Part of a small language model's weights.
Size: 20 layers, width 96, vocabulary 5288.
Architecture: LayerNorm before each block, learned positions, biases, tied embeddings.
Training: a variant of SOAP for these matrices, 108M tokens, 3290 steps.
Each number is 500 + 25 x the weight over its row's rms, rounded and kept within 0 to 999. Layers, rows and columns count from 0. Numbers have three digits each. The size before them is the row's rms in percent of the matrix's.

# layer 6 attention query, 96x96, rms 0.39, rows 52-95, columns 0-31
087:517524532510502515504523479463457524486484476544461541450466508508481552484458518473490500511471
083:506510497450528497529542498508495522539462473514426520489513495481521527510527452514509513502482
103:509463500477495495473532466467532457506535501474480490498525545522513473513472516491508485477481
082:524494483498489494462451463520514494531501457509506515485516512502510505493538480455509504486508
089:510496508492499477518514501447530515500497521525478471521490513516467497527470508474484505480495
074:454470539453480486489487467493533504486526494506560469500506510464548501500553494531500522482507
091:472510518507478458503505525494500538510446456498493541548526500504489442485487487538491476480483
082:498505510495489459507512484515512506489557493483476475497517516516467438525514490534487532494519
086:517501496517534514491502525496468445473520498515527496500517521486509530508491508449465527483556
103:499478525526493491513465507507525490522508473520512528509469493534496489505518506482504503530449
101:518500473552469510557487485524516495503470504517477545502448475503496493494498530513510514472515
098:482500440506497481477472538518473484512494425515532518517482529512495489533478518457500478524502
085:558518471519528509520547509515502523467472536467453535501523502474498469529501499519527500549472
092:490511540485500459518505488470500479513562492509501471519502494468519495483493468499478530460553
100:501490513453512511445490470504479480507522486484489528493530506532536477535500513483481544472506
098:528524500487535468511533476494487532529481504496492498529484506474480491489485519551480507495500
084:501479503512517500499456473485496547501488509513482504486553526492498532522514517495531535520509
101:525473490476546484494525502455538507497524481534461490499490520465443494506485513499474491503481
111:518543518497453518492542499488473517479500515495457519490450457482517507504511534500484484548529
105:491528507526485494484489477520513493534531528506529480515511470535534579490517436549493447483504
128:512513504466475496478510489500507550499494492525505502523565517508558527466538504497519545417511
090:517491515494510481487529477470508508508538507499479527485486490482513546500502457476546527484505
115:489486511510443498472522484504497483483504527515511563505519499492522496504521442518501534484499
107:486502519448515467496486492500520459446483479498465516483529510472544528498496449494509555505512
103:519504503515472519511520445456427457502486467515464494471473469538535511534499460512496515541505
119:491529492490473494463539491531492505485501479479542484478514454503537522476493477515517482468539
092:500489477517444515541462511499458486494504494457513489464449476497486519515494467491507562486544
087:483539491494451510467502456505490519520521493477496499482531492522535466534502479487495487506496
098:542520487469517539519475488492453586496501475490520500531521533475487487487515515520506482516496
087:497499492493530471483526495472529471500504507468488466506524482511446456501505494486485508503508
108:508501475492530577485545529503486527486478518492491477493448477507494457491549505508549456527508
122:584502509487514502539529544512512526501536477518463518479470534466491480477525515498478477508508
106:484496497542518499469560490479532496479472519489524472511506492455485507505516505503500468504508
108:505480498455548533481527484477468440518535493450495480543477493497500475502520479463518483500532
093:474524509473511479503481492543532526478530495507506484488499467486501525504508485518492541490499
088:530506484496454507493482516504453522529476490508535511489462554498507479519476490482495501509499
117:521500474479502481513439491496538514486487489522451480496491513542505487523492550475519506490471
101:506488541475538516482474472458541537518480505511518513506446473478505499459534469520493492441498
099:495500495486450487503445511513520489510512461483487458494511462526527486521465486544514521485520
099:530457480500511490492477473508510501492485514512464473476508537522518505513462509534513498492507
108:478548472514483473491474506512468489468545525494513498489475506517544540515503472538521531499519
095:492498488503517549501487497475481529474525519528499481485490501523519484477525506519483571505483
101:496474507529476465495516535552497487499556533491492501478507486530536518492525538536529460500475
096:515467489467506510485473508514492507442489491555495531507484538481501480509523518471448498487479
# layer 6 attention key, 96x96, rms 0.367, rows 52-95, columns 0-31
091:505501509512515491489503527489511450486519481485500515518505490518525489515474529558528512521542
089:547497535467494504516567497491493472483480499463456497501512497482503506501513506506529499496461
106:502470517453517558498485504493500506510510473524483464531587492544506470501450467486489483519501
086:524505491508560545502477509439513478444519509517490488504524504501533488492501496485508525501523
085:505497530497497485494461522530504484532495523514505449490474526511463469528472470445509538508475
080:509451494479423513528491497582533477498530493518472511511526507511501502470512502532506465466495
092:451474499492529506527522472514466520483511447494482531486543497489475484503508497521499537519497
088:493521498450466504541495488488508506513498496468492495484498491504480508489472466509535458475493
087:524515549474492471479510487508525523468517513516522436523492523491532486539523504457452481534506
090:457495493525558527471475487478510524467480500506460509500492508486476482467529493497456482501535
102:510488497534526504466472497474497498462463463526501508426469510479479478523516488536506485500490
093:495497499497496470482542501519516500515534464566463453514511510517548490524489494471552452518541
083:496507510502469508482509517501520510504530465524513488525491509455533531489505500491497465540508
095:529503528537513528495507509505507486528520512511495508560473529471500509507492518517487528492487
098:508514487502469500550514474473502512530544500514492499486528491503494446489507543476508517517482
102:514531537495495530499518523495472485537468509499538509509458502463470540531539490490493521478521
087:481493505445496485482520529495517512461505430531503472491498495455513485447493483584502481484503
092:503501533507517449526514496529514517534518480527517465516470476492480492549478558476478500517533
104:509541492481525534518447506490489502520492491486508501515534442486542493510515479471482538499511
102:521489509524502500483520521469534470497516548504494471506561507496473458517552491482542426469525
108:476489496499472498516486478504499518493493474515452521515529482488457506505520480476452497515562
097:478482457480502493484538507526459477513504457449505518499515527471506489506530499470482488503537
111:475483497530503511520535494538484544476453533496507476477473505486495516475523495493516495500494
105:498465486523514563536482499465497472447495450527486504518503512514468502520544516521496468472501
099:493526512539483472469494526489530493497467543507468487479531538507531465546503470528487505462502
104:472491499553518460495467491496494483478529466473464490468513499507490561488512517500486540503561
091:467473496512514522500448516551527524470521457471505529485497546514470499502502529501472496493489
100:516521500474544484513497526516503527493537469519444545488509510491501506510511477524550499477499
093:475507515451507518478522479501507519505467487501486453532478494487527535519481522543511523481515
093:450537516506488519506480476482467462500498532476500498477503450518507515499492477512513480526513
100:500500550538508445469473519472505490503464500496489520510506459524534472519466494512502513553529
111:518494502455466499482491507485514478546458525491490492473495488482481476522443532505481509526459
099:482505523484477509497513501462479547500502494490523515484466509514496514498497449492499513485482
111:491551549478501558515512492494490511485477506465530492494526451483521512500494480517482516513523
099:489501500472476521512473511477527476462508521479476500498529492472488477490498513504500548466475
100:513509482502489547518527490502495485493472482525490506482492496454515472464485479479559519498472
096:455458528516515466462489536518475527511512472531491483549531490496489504493501497521482473501517
111:493494477485496464540516464503453466514511517468473493499516515539497479479454519491505503510432
106:513479437556511521515423532512474511532499475481485517520497455521524518503474511503482456492490
094:472495506503501514477523530488554498506507490457503510511481527479501522510471529503508533513495
113:492479476479467508473479502473495479539452474518473474523529477525474457473510449516516520475509
094:518518509489509489480485525501488484481471465516505499512524505507482473500495511509508517533543
096:519519475499491532413501527498473517491498515482470488503510503472501464468510532473564497503511
106:522462496516486509546525525509518494512501514524487542511538512567516476494471487500480513470542
# layer 6 attention value, 96x96, rms 0.409, rows 32-95, columns 0-31
086:494521484522527480473515495521502527549508499523531521496498543498487498470507512492493505472539
096:502481498516474499487497501479470521463470499542502531510474468503521526530496467489555507502493
083:491482492514530501529497534513481495495500494489488438479483462482451502529528540492517488529491
085:544457490499532493506524463476474487531474476530465472537522511500506479524480498525503506505507
082:495525478507558501479498523581532487476500504487464454482430465513447474507515507498500504523529
090:524504505529516517476487498510542481518496498540494537475476543497505522491496509468507543459459
084:529464494478476508526526509484471469484477491469513507487508526550488523554498492544515481513466
083:492514516486453535505526489543477449456500488508516493577532496517532478499507495524456518529467
093:510490492486490499527503504465498528509493488493485509498486487500505589474474522485504500502503
102:543486488533486514490500479509471550548518487473470506480497525474520472468445476469486478481483
102:534467541467495515529529463453458457518471489502502481469568513526485497513478498484467480517497
082:473493519468489498510517471418478502489517525451512473530480522493526523463500501500468511523506
088:497459530513496466451472495531501500479491512517448487475503460498499528531521475470491511503489
087:529534491450492483487533442488465500486480523504523486511531485519452464556494485522510469504523
075:506532509497482470518494491503535467479524479514460489490438465494511506487516474547514483505507
094:517510516510525485487483502461431474489488498482479506480521509511480532557502489508505507456504
090:495530450487475508490505476559514474446467471494476527487526465482529477473508491495456494487488
093:501519440511466471454536519515487539525498469470482483505510498492445483461501525522535468533491
093:492441523529464528496456471459492486491458522444453525495522536514512526506493498504522548482491
078:511525512523521507472478565508534528528520514531488528509523544516509475506496508471515472461504
083:479445506438504476499488469510488553487476508523534505488533462550476499541508476487471502478497
100:512485492510477515540474473481478456491474491476489521528513499503529507520475471481515543510508
101:492477500494516549496525464507511468526532526495511464475499495529510510492552524506520476487485
095:505508465501485476515501549524527530478473487490497518462499527516533502469487526472444511460533
094:521468526510510486464511529448493462525516477539523455489475511513461521515501517504561519491513
078:498496466523463517500465507504514469496512513515525457502517435532481521505501525500491519479526
096:530533517528474520523506509505503507494513493492483526503472498497472509446483468494519532504539
084:548527515463465519503474535485499514449456524484473522501536509499517489510504530489497485481534
082:511506503520469506492533505518523501475489539443517526459514493469501490477484521469483514476522
092:492520545494481528512530473501473488500438479481502549498480518453524513513526434536464503477499
099:464511493537524479518563466480489484508501509480489471486534520536483506529515525501544477487511
096:475494472532521486516495530547546489464509517538484499469477470466516444502493517506514468484498
101:474526501501546508510445479538551526543496463503472509501507539517458561482504511488516532480531
110:528503467466497516482473472475497499507510490500444464474492487465534503505521515465509496559488
089:512503475510485494491494496493478553521525505482481503531487526547480516461460537496524494512464
106:523500527495522493448482479490492554538494484494454469507533458546523489460499520466505503500492
103:512452500440496533496503477541502493482485497501476466478485474506545507531530492506442476497508
121:498492527497493492469494479510522542455471548450521510485467460527472467487517523519423474506511
110:500498467483485516474478497497510498544492525495495501539537559470488487510482524508453538477490
100:543490503484497478498498449491482500491489529462480486517542500541496528496488531480480495528483
111:492509477526502533553478532534524490483478495501475494485497506522522524490503510485456527503500
088:508507457511538542489504498525480524525469530499466468455499535452488479506505480477522461467488
073:501513512506540509519463497524489491524498531496498492465543507507496554519516477539508457512510
118:487540516505519487521531504474511463490455513494512472505483509488484506505497481536503503523530
127:507486497501514484492497508497475543477494503556463506531477527490515499505460509507572509481515
119:497522480494473512511540519490531493539518476518532497508483531505546507504500499531479472522497
110:489429507521487533483505516490495499509510516505500482487492422498499463501484496497495488489512
102:480507469530507524525491505498436493535513436529465511490484521475494499500526467515502500477495
100:479508473541526467518522508492521529493503503498441490465441517503503480505501496474528547512508
121:452482518457487521513471441492492503539508512486528503506538470530501484464527516473506465538498
097:508490513471498515508518524515474485549489496504468477507503488501517478491514498499524488486493
094:500523467529477498467496519466483556502521536494526543492511546446487511481483528486529493495484
090:520497522465509474520505480452506501477512502492495510458498500467534492467523471502537527528487
116:472523481564502513469485496476519467502497507487547498425490492487481515510523527527527517537517
110:540500543519525493499505457461470504511499531520514520527503497476471502529473456510485515516493
099:511493499554508491538537548502501481535518478514521479501508499449515513490452465526489470450472
092:470452504508497504487518513494507501492461537479513519489502468494510448457511500496472518512508
110:487476493465517506505513456478493439483522504513489499512524479507512501473493480502476492518511
110:506492480487487460492530486480488525479499505508467462482495485503526527526493486520484501514496
101:496548475478522484469479519516522502509450490515484539472526526492501497517502520474506492508544
113:468515510502470486509491531515494543499499486516499497516489503492554510448463495487526497511519
093:498534511543510529471528496495498493513511496506503545508502562472521475489513516527560466500482
119:491521472487451468500453533479516527524536508485483521506513515483542468503521514537505479523483
101:490462510471490475497501455493479497489498475525481529542524522483526492495488430485518471529526
# layer 6 attention output (transposed), 96x96, rms 0.34, rows 32-95, columns 0-31
098:498529535472520501519473524498498480472515490498472497494518513486502508546499477493461473550482
099:523467496484504502523506495514513483526496483484495519487506496472437509543528516524472523474459
098:515549481526479507491457451492529479494528535461523497516502504509506470472480492510521501481523
092:434498490498438530515475527481526494446467507507493537481507481504499494521547499486462535501468
093:481497487518463518510514489433464504476478537512525500503511504491516511463552482522515492480468
090:499500535462530497498514492474480496510513473500495477507542436497536509456537517525497471585516
097:463514533562541496455477487518486512557492497503518477504514496495518493459496512455486475539498
096:506463478508506477503494511517526565535481495464505506424495504487481507531495503501532476490497
091:519491479552557496465505510489480453506495485489501522499481512506499543533511520495530513517535
109:483511511487532477507477534506531476501455502523535557511474486504517564529523532492523526536493
103:469526477534517494521489537546526513474499475508475540501387528493523510536501509503501479556467
091:550455524533536532520466522550469535499482482542477529538512520500505485515477492510489525509503
097:480529474474491491526488519481491491522530461495482492529480512479470459524494568524501461490506
100:490484505543496543530505512539513523518477495487483504498447460495493541473517504519522463497473
089:503508480491475499506521505481477521552507516531511504511528518492501475490490505471527514474508
092:516519498523491487529512488530518468522486534513519516532440495490476501485532524468501499514507
096:494490521501516469519508501498492557534485514530479491474513542506494489522497500517509477503537
092:499498529514545521504479505480514468483520517516532492495486485499537565488497488450474530399566
096:454506502516535492498525503514469549490513533518525532503489421473462480504533480470458486538521
095:496490501467472492491504468454520473516516497489536474445491471454474513510529524505498501509503
091:510530454533495531500519464538500460505531527476436510505461499488452513491530534496481453522504
109:509482529506480492471514551500517551512450470514528501491514509512529471477493522517459516536477
104:495514496461508506530511499473478528494471470509516512511513521508519499519512452541487488542553
103:508499498523505523505511516475507525506480495529479484517513506503509470474494545509522500530565
100:475547491473504500523500492478547514486510517479496496488529488480545487476526491499453502511514
087:493494524498507531550543504474479525471512521481462490492488541520522501466485505503515505495527
102:501465502497547448495505533470482487520533537474509503508513472523526520571470492497512475498521
097:467464477518517465515540509457471493529480472513504492528436469520473499498501483524526493495482
088:532480474521468500498489491512503517479490498559465514510474501527444522491508477520559465477543
098:487479485513485482469494504528508514511483517526459502538517524531488488486456532471516490537487
098:513520508533511528504483541520480554500489519494539490530484499467476456470475473511504500500496
104:508536482478453498530526481501481532508438477478517497505489515521485510482473493532495520503509
101:479506488518516522447511507537496447476520534519497473483495482513530483489493511485517508473467
106:474496487532520495499465494487467531519515456505521465537522467468508541491500472492458491473541
093:501470531497512508542494498495515474503477496558508467524462458492490530496538469540496475532468
104:516476504500537483469484499527448445483499516528504492512446489474460466497462467467509468484556
103:468508516476437515507483492504503509475478505467544529498533511504517495526503496475526531450498
112:520541505461491490485484478494514484489477490532473502486496528496513514507484492488556492494481
110:473561494507463501511510494504521503448499478495526534466473476498477468478514482501495456539488
091:510498487540505507478511531515486484516502517527512473492525511498523504477518455497502473535495
101:493483502459494500495491487490540471479556476531499518458516516510493551498527475497514514456471
093:502553515551536532489524476471478495476524538501468484508506485467482516496533519504436527472481
082:545495496479479513501471479535503501517497476493504516477522539490547515502423512478509517482477
108:466494463537510523484492510449494580500495459495491538463520483490505496512481518466487493490502
111:505499487516515500506554492481502472533497546445544515501527491518519479532541482507518502532518
106:509490497490517484533491517528546547480501492503505499534477542502480494499532489530487487472484
109:544527488482477506487455505505497460465533534506476486533495494471478491494504526502528526462488
102:512486498512504488493562517495477472466512519474533478509539516461556476477498483468491491490542
099:495526506522505519486494462481484502471484498536465520532515512476458528498516499472491499496489
109:527522505502472501465468534532513536483486473512483516498514519455558492465511492510433535486509
096:508496496516559479467473509476524493443487531473514523506465496485508505493469490499468505444487
097:477493522473526514536509495496502490513500472492483482508505445497519502521516492522466438545487
099:476529433480520492498491478537526522524488495558479478508520447474486505507545522479475538511540
104:498483513506479486488505465487480500525491485486471491512569526493494536526500537477508479485471
106:500498457546481546507518516528474521519528477496492482468481487501515471495485520509540487550513
091:512489507520482478483535481478500490513531564482515541486507528502455475539473483510509469489474
092:487535505527504466495493467541520508520545496532453509493510496485499504480491514484474539547519
099:485518474476475474494503508485489479524515477532515492497522485499464517484531554507482515507558
108:491523476548503532498490528500504529477526480503485507494490487497496420520502504473503483528481
118:453514539517489504462483518478494495466517488461433499481475501493502501516452464487504454500478
117:516486490476481477519509474481511446475495495489493545509511514485465503504512410535478502540531
103:500509486489481436502522512521494522540531481481477498530441473497484514549521492494484519491519
114:501500515495510473497498512512495491480488481530478468519454483452524495474466489490506494525470
104:501499485497503566461472507531518495496476527461496503478488496490549509490507469463483504556521
# layer 6 MLP up, 384x96, rms 0.481, rows 0-97, columns 0-31
082:525502532499512475474483517516506485484462503496480473493518439518480551451519483468527532521529
107:511519481508496510534519507504483535511476464538479470512467483482489495469498500481538476499527
095:467532528501508491487495511506478477525515460465457502517494520506473498492532524566492502441496
110:476519490464477509560509485507482492512510504459482538465504477493479499489526461531504449462485
075:507538502526485474484538485499476514482490505489506517451494463506466496470522529494503467495488
099:528499506475497496483511516501448467470497480520557494522506506532480479431468546495526489476494
106:550496512519481491545455504506490470535520539473481489512519521496484509453530425505469482532507
107:533494558482494531487499515478458487511526509455483502510487503489470535473543505503512511482509
080:466537463548526471504483512495501503515517504486461513509467461533459490487502531499503516488504
096:492475529520493513475492531530505514505484461514491490461515479462518488544502503537486498517496
130:487452511461476487522477507497491485478509504488494522453488496528473507510491510517516454507518
082:485485469540459507548543469510458522483501523545469550541506521479495531498500533526454465471522
089:533505497547514497480518508485514504506543476502461445519489516502501498521459495481495548548511
095:555471488530480493504550480519503470500534464484500512509488509476426470442478465505464495505480
091:532486503520484492546515483512517527529485500477415535521509515518526501525478496529445503492482
115:525518482488499518521484461500514480454523530510487501497508476474466495518488516447552513482485
103:499510507475488521474513511484495512444505500496477542487503551511474456492499517485483474470535
118:514542550510529500533466537528486531522487503458523490487459525482473455558515501552529511534536
083:503487548465478484538465500478507519485508477460484521510509532501546500526510500488491482491490
078:518466537538483521529527474542492473512480543496512504481534497501541532501513527505529471468512
094:486513485497508512526523500497525478518465458477486472488485528451505505508505558454476479522505
088:502488524510540477489503512525507480466516518454497506480495539520492477463504521519505508477489
122:497529509498500504472478481470467499537524534498488485491520522489500514531559495530516488465526
099:552495481537454482559497468478495506524501514469457503510589542514461505516488493518482496519478
139:535519479496507558486534476518467528459504474494489501514511517551487493532525507470512501519497
093:494470533504503470514516484489488528492520484465478495489512513513454465521443509543484490468499
096:582481523527496482481491496469488472457538517514505472532518505508512471526499521469509543499504
110:516490509521497511498451517532476512508481474498524506486494463502510500491476508498517490491517
096:467533495541487501509487475498510503507505514497511485559497495503503524495545555495502503516508
101:439491498488521519496484505503465505508515522511525524525527501494501494558499466493489436490504
089:505496489479520533502497512506479463487513486500486506454484488511521515480504509494495501535515
092:500541514525497527500506453476516534477498492512426511494478526516555451522495507456484507475513
098:497496466513520506477485467538512510516482472509514487461467458470529517523513502500498532486467
095:502493464488512494527508531475493430475520508506473500496482517494547531497446519512531496501488
101:498521537524511482456497516499490512495474512532458472484503473490502465446493516508511489553488
089:508490513484522518476498471493475466494530535481484492467523530525535544529513496473489510486509
082:518482475477519513533502447497523543450444529485469477487507543499523490441491516505476498517500
088:509502560514516489492480472484510533495478544494500475512465511480497513467505542476506486452506
098:479522524454469491502445497503496455522504470460499454514521499530541485513506498503493510493499
089:466529493501515506514500464487525525517489462473498500527455528517484467502485546496495506516477
066:456514479509533496498466535495501470516504479530520514490466532514467526480541511456492496520494
098:507501504510485493507527539485486469471524491449530524525475481518464540506520512511515526497503
104:497466511518488486489535488514483472515549484479463497440521501497516516461505443539494505493469
095:451518524495467528534485518529458485543529541488516506471521500456545494540488469497518490493469
085:481502468489510502498441476484493483522497495513510462499533492509463497503462498480505497478497
097:468496520448543512463459488527461467491518484514522497458506505524497466490485544518494510507494
098:522503502523520512522545488476472483507492505464504495481465472535505537457494510538495518519514
082:513463520466481529538510491546496530493453498513495517505466520510471492480491513575512532516508
097:527470533486513514518491487523567481472502507472485504510467515503504507508484529508523475526468
099:494518507484513552518498483465498520470472498497493501512473475485467529492484514515475508495463
097:521485510508474507536472480521491474516491519504494484501539515494506563495486483459536502489482
108:546502481457498464502533474519478489498495510469497514521490492496482454497467523472529484476522
094:462510515454500504558516468496474504487482528508493481532499471501466510505476538527512505520468
111:499540482528493486497517457481456502535502495507492503497484523535537510491511498515463482453526
097:484526500487538478510537506521456522495483489456511512511498533488467476499547523545484490507492
120:487556545478468469497453556503524547521507489482505477505510515507497502495496487525490485523469
099:530509532513526514476460495508506481500464526469521516500459525514533523503478470480482477459526
089:497491529554482519495490473532509497496470516491507483511512480532497508480476479533482475469470
100:503476506520539490523487488555561529484496492433501540433501510508425504473483531502499503502488
107:494519546517454482511525476488508529511511509490538505536503521496476497505496534525504487481488
094:482506501527475507515488473523462496511532502534488466534494490503477510472524526519518450505498
093:535503455500485504503512474469464496485511482484477508539488500479471479505532506493483486485482
105:506543489469499545538506509492556489504526492494487485516512500519495475495487518505425478518501
083:476507530521522463519495475526515496447548580503529487487522460470511530488511536541472518497478
113:515544522515483532535436468487474535496483476489496524491492505511482510486501504503494502531468
120:515510502498556519481504455486465469540489503516508480461479481511527478492519517509522469441447
102:501457491481489499534482453500524474517464508465457560468476516496481497468473497499467527536499
099:457471515500535455504512537476500497481573514472511476477535518504459478474527513482507481530514
102:530519510473472500473497535491499547480499482466522537470465525476514478503517515453481497475464
083:430511528460547483515496512497479490440488506538493539522489531490461492506503529519494498495517
096:516513502536528517483544483492479491556520518501465516513500521499496504498494467511460504506555
097:544497469493502510524481463494487525538494491493501507504486491504515545475503499530500522594511
109:526459499482461544513522493436524475532493480501489556480493487543469517541497530508525493473476
055:494537504486518477488497529470482481515478474521540486510489540507497536524516493530528451494505
112:541513527540493492497521474469523475494507533458502479526460531530503482472487500445545487525527
119:562509552521488525479516533534476477437505506498495507479484518468516473469476500493471476534444
102:521562486483491509447465493508540524500484465514509441498505476482513480509506484507534527526524
100:533501490493491492502470546516488435498467508524502511501534496491514482504486505492510497501524
075:479448459477486518521517483513540485492511508493480470488512495546448447479474538504495489528498
091:546453472512508511520522492524513478501543515477538513486471476479536492485455507509520493467525
093:514475458491546489498466498487508435482499482525495561505492522536528485508537507457472493538475
105:490547526517530518540444538514500519497462513522476500490483452537474479518528490529482435514491
093:528505488478459519518509525509457444437517498517519504511465527522497483510487526493521500485478
115:527500489535469515518517523509488465492517505476516482502507492515503485523513526527493454541514
108:565513497505495522502535516486487460524518501492495508493538517512495531519517511541524500478502
084:498509486528482511498483493480533506522457520501512505502489480509521483464531528514540499515528
092:501559472485484481516518514525488491517525505523535484507482479536513491473495474503484485464513
101:543460516503489516503483495496490524506533462491546497477511524486472530453485488501505475545507
115:520501536514508515514522515472472501500507476534496489431506507486510495513501503513510536458485
091:500571501460507488491457516524526482519517507487502461513523519545507513523508466523484501533485
105:474496480504500490472494488532536537526483449480506520506492546412493488464454490482504492485533
084:509481539495490508495464503484480495477521563509533521495507533515465512494504529476522487535475
102:516523496487507464488479504485505519521467533508491482454497471515467514512540499458488467503485
110:532496487522438492525497508497459499500464509490517523508490516445487526479529520510480504477527
119:500507497431502505522510464505439476498521515476535495492496484513506469450469493521484507536502
121:502508482511462468472479445489524545511497482516485473491495528478513485557523492525496489536480
087:500497499503519568488477461490502460516475517530506485507520503548469502521511565518476504528530
095:523490497531549459536494499532505516538528511524500516507461503506456513493490512505505501497470
# layer 6 MLP down (transposed), 384x96, rms 0.439, rows 0-96, columns 0-31
087:481459459484538525489514494525480508523539501499503488463556493454484528468475500460461562502447
104:495525487485443525515540516483537448495510544506518506501478487490536535444499516489512502466508
110:530538485478509540456476498527476480495472529535536468508505449489497507514497478513500486549486
088:480496556541515545502515459483496491537482505510486487508512555473523447469507482445507525510523
094:483473478491495478520489461547480492476517532499536493511515500478484474586501433524527509523478
092:435518476487504505505470519557509453531488502498482542467484495498529470547535464524520522474499
094:466477481503548469533551524497489493529539487483542524505464529495460489478501481523530496501534
094:498481495448492514503518519482503488464481493554490465518498537478537488505489510494503495519487
094:454480471507523496483510514554521500528550481508474493538508460487501456502483506510459523506494
120:504494489479518500503482503512495501430486506491572489496493511403500462512525499518514506489523
121:514541468492472512487506470479538491472516523534478514506521524490486514504523535492511508467505
090:483477445474450483509493514517536509452517495498491546493520485526505491545468544485485495486493
087:449482527528500529510480497503505524507510473467528507528499509497510521470499496482503461519525
103:419545491488489508497494510470485533512484495511473499476501508518534557529535482513527508470500
104:515515484499512496459497479545543498470523488454534533521489528503518490486477480522500500510528
111:495499468499533496531497502502547501476488507503496521487496480498511483499521503436526510470530
104:493550508523470478494482461499547476472475497491506472489539475462541498513497522523539539519517
111:509562511496491513447471500534472485500496505463508495519471540524530488507510501489493500490507
112:480499566487496503488447505510504493512508524518483509499489568477488508522468502483516462495450
111:527531491542522480443517487495487480481505488483521496513495436478508515521501510473473527492490
115:499495500504511463484469476525509529499486488512522512469465461476537504482532528530498446510475
088:544542498482495499523495499465528476514483486528500547489506462464533533547536502519516469536479
133:521495525521464499490506467506518490467503478492513474472513505442483516539512494514439525514522
091:479505536482491553480521492497508497502503473507532491530503460536503502463488516553526524479488
114:529504456519458427498461506497487507520482502475525506525499514482473460504497512497531516477503
106:470512449492526485482518516515524505508481479450504496469535492499545453466495507489498529502477
102:484470471503509459503500519471531504462504515522467521524537462525526542478495525468476511535506
120:447518483537490475544527503505489483510525541456496538482483507524545492499531493477493489471454
106:518465522540500448488497502515469525511529461539493491510531498475450513510519533503474489489488
090:500537457483491497512535470510512467500489519493531502518524527495508536507507513480522503504489
089:433516510498517541544483504540531494488484509535538507499548496516497520466463499462516494467506
085:535514510490488506517487481495519514507459485484473457520503504483504515514459522504466529543473
110:506471535504507486487427487484494482484526517493517503491476492486508546508511483501497488513510
097:498534473511480477516482472516494515526467519509503512534493488498454534493537494445494513504492
102:452505477537458504502534513515501534498551489484512459491482474486494493485487530508521455516491
081:485413459508497447491507487484498489556476505496553508494471502502500535505522511519474475519441
096:483442494498472480488550536461499475507478485477538507523515524485534501492471521505478527505480
072:501497474506481526511519484498549510499480495552517483502471499466464525470474511524517542509501
088:528502501529487525516556512550500485509475543466505506476462506499468492498477519519506533500483
089:512509481530454520538485523488485489501514567527489514508551514509505513515426502526502516484515
085:502506536501533489452496456466529524521504503557541535456505508455521475499489514544476511556509
098:542469491532477528490509508521514560479499455543537474513485477477477483479476533511501500534500
121:482482506483489521507498464496469493500480496497456484569498501536514494471487511514473513512508
097:529512525485485520503489475492475491528506557507491516540469486497506485503484550493514473471497
089:489519536503470450487508488494531482540520515489523501530491493520508534506476498483515526481532
080:480502481547560500507486527527460483522491496501510512489509448468486507493516454517488463492482
109:520514454502489508484503443531512495470470502486494519528510536487514476565529459521482506536515
093:471509512538489436553513498526531537462466481484533511484465482496479486535507457510478465510497
120:529528496473510462481480506460490502521514517499492492485522520512501484540522504491504498421560
103:433511493527498497524490556504550520502515494518520463522493513459511460495477478534489506519454
096:463453483522511469444483491506494466487508525508555525491480535472493446499496508487468459473543
104:481485530547500490505497504469456475498537504497530510492545525487542509540527491468485501497503
094:482478486483482498474471511503481537537515493528466526521493530484508531507527519493509489495478
111:469505547530517471501496547494482526493473489499508555450482592485494488499505538480461490520490
098:524448494491521500495478507539536547540507480540483484516514521499521517510508471521453527467474
095:482510528473474496476521489488499453471506488461504513495541471493531493500531491491495458505505
095:504465511463498473535477518486511476501471451478497484497490552504486510538436516515504490524472
096:514514531509483482485510495525537471496494476512523518500524495543494522502529520584488496477521
086:517562537507518518507461523480455460517522504458518490521541523509508515463540539518495501484479
103:473502488521499474475516504539488467486506494509501510522493506493477477468457491476504500498514
096:528457486519484521481514544538479522508507568521485483491487496475467462459460533514494464460507
087:500517500532473489491493539520485515478525469486518456491479511490552457470483519512543515516515
086:517506483492543491535521507512478501483521479522497511479519498533489515483525498578494509511493
093:477494491515531515517509533516500449499491515512497525485513479524520477502473501525485532476523
094:530500538531508477468479487480499474529518503488484464525502494460496481502514513500552461509520
111:517537495483521509453493544527515514511501524511523484501476485517525503484517471507501456461481
107:468482459502462503514514471556516464498506514532514525518490515465474508500503457520535493530527
120:568502492461465479497515518487541471531491510478488539478479524486527531545479505514505485508517
100:498534489487465490521493514526517493485479514507499480518499510554486490535574514483507463510511
100:477538538522517494528519515511532522535503491502450480479510524477491479483456494492516487518501
083:483520495529490486526505513535523522504500492502490520491501481473480474463504488517495554445496
111:515494541470512484480503517560498525519509455534523515495489514534500491541492527521497544497498
112:528547488496505480475510505509493494505497504501521480483534436486506515489513485549487491503549
079:484514526480477470510514491488496465483497515524510495440468488485480505547536506506515492464458
124:561499501498488499518509485482541488518463536457520505516530500492539490462481488510499450481533
098:528487499437513511521530533495502486475515490538498496502507500494508494501538486539482535506508
098:469524514506531496478512476494524494489508502510550483502549502525513530514475505519493515492518
111:551545521523501499527525519502441513462556490534509460526470509503498476526522502513517525500465
084:496524527505481483452539485549494503484448515506536530494456541478553503511508503521560507465484
111:481508491540513503511547497515454510481469499484438503504519537532457511497456504469454486528476
090:448509488519491492494561544526524556517479511487468526517519545488531482513495491448488501480487
099:469439480484507491522477540480483457499464478511487517481536530520484520541517490498489495510496
105:500549493507467476506505495508539553469493510460532485435455474469506479507499451525481523482529
110:514520545535500501497493486492481491502516488500461440491482497492524485552464500491543446430525
108:468509497448442506499477483493509463516524510505509473463467520503517504522493504501487535505484
108:544477524499492510565465527514510468499529493534534511531512521491503515500455502529465439491460
087:512537539483474512519513507482495506460528509490491447495483474546502555479472496488500531459497
112:439503462528485544500525452526508528463507472513473463517515505455495467547524495463477532508500
107:470477515503492506516490487533526484496508524490515513462466521491501485513481479511487493521499
103:457527480514510532476527498533520490496508507523456488481484520504514515504454506481487496482503
089:511519476493454452497538511502487474514494491477508484467533535528508472488474507510577531498541
097:466540464506492467528544518502522500493520493465491472477515496496495439529479475510500479497486
094:489517479516469493505490502520511548522425493477505475478508534515490517482478525506512509485503
105:541488533475528523497467490499473467492488479459458506483499498494475512525478499484503512518548
122:546497518475460485464517493474500495510494480542462519483515470501518501506503492491475509549552
107:510484504483495479502504576548500437506486489488484485490507545526501511544530503534487508503487
100:532511517524502500448495472460512526515481510516540456481480449517498522562512501496512530516513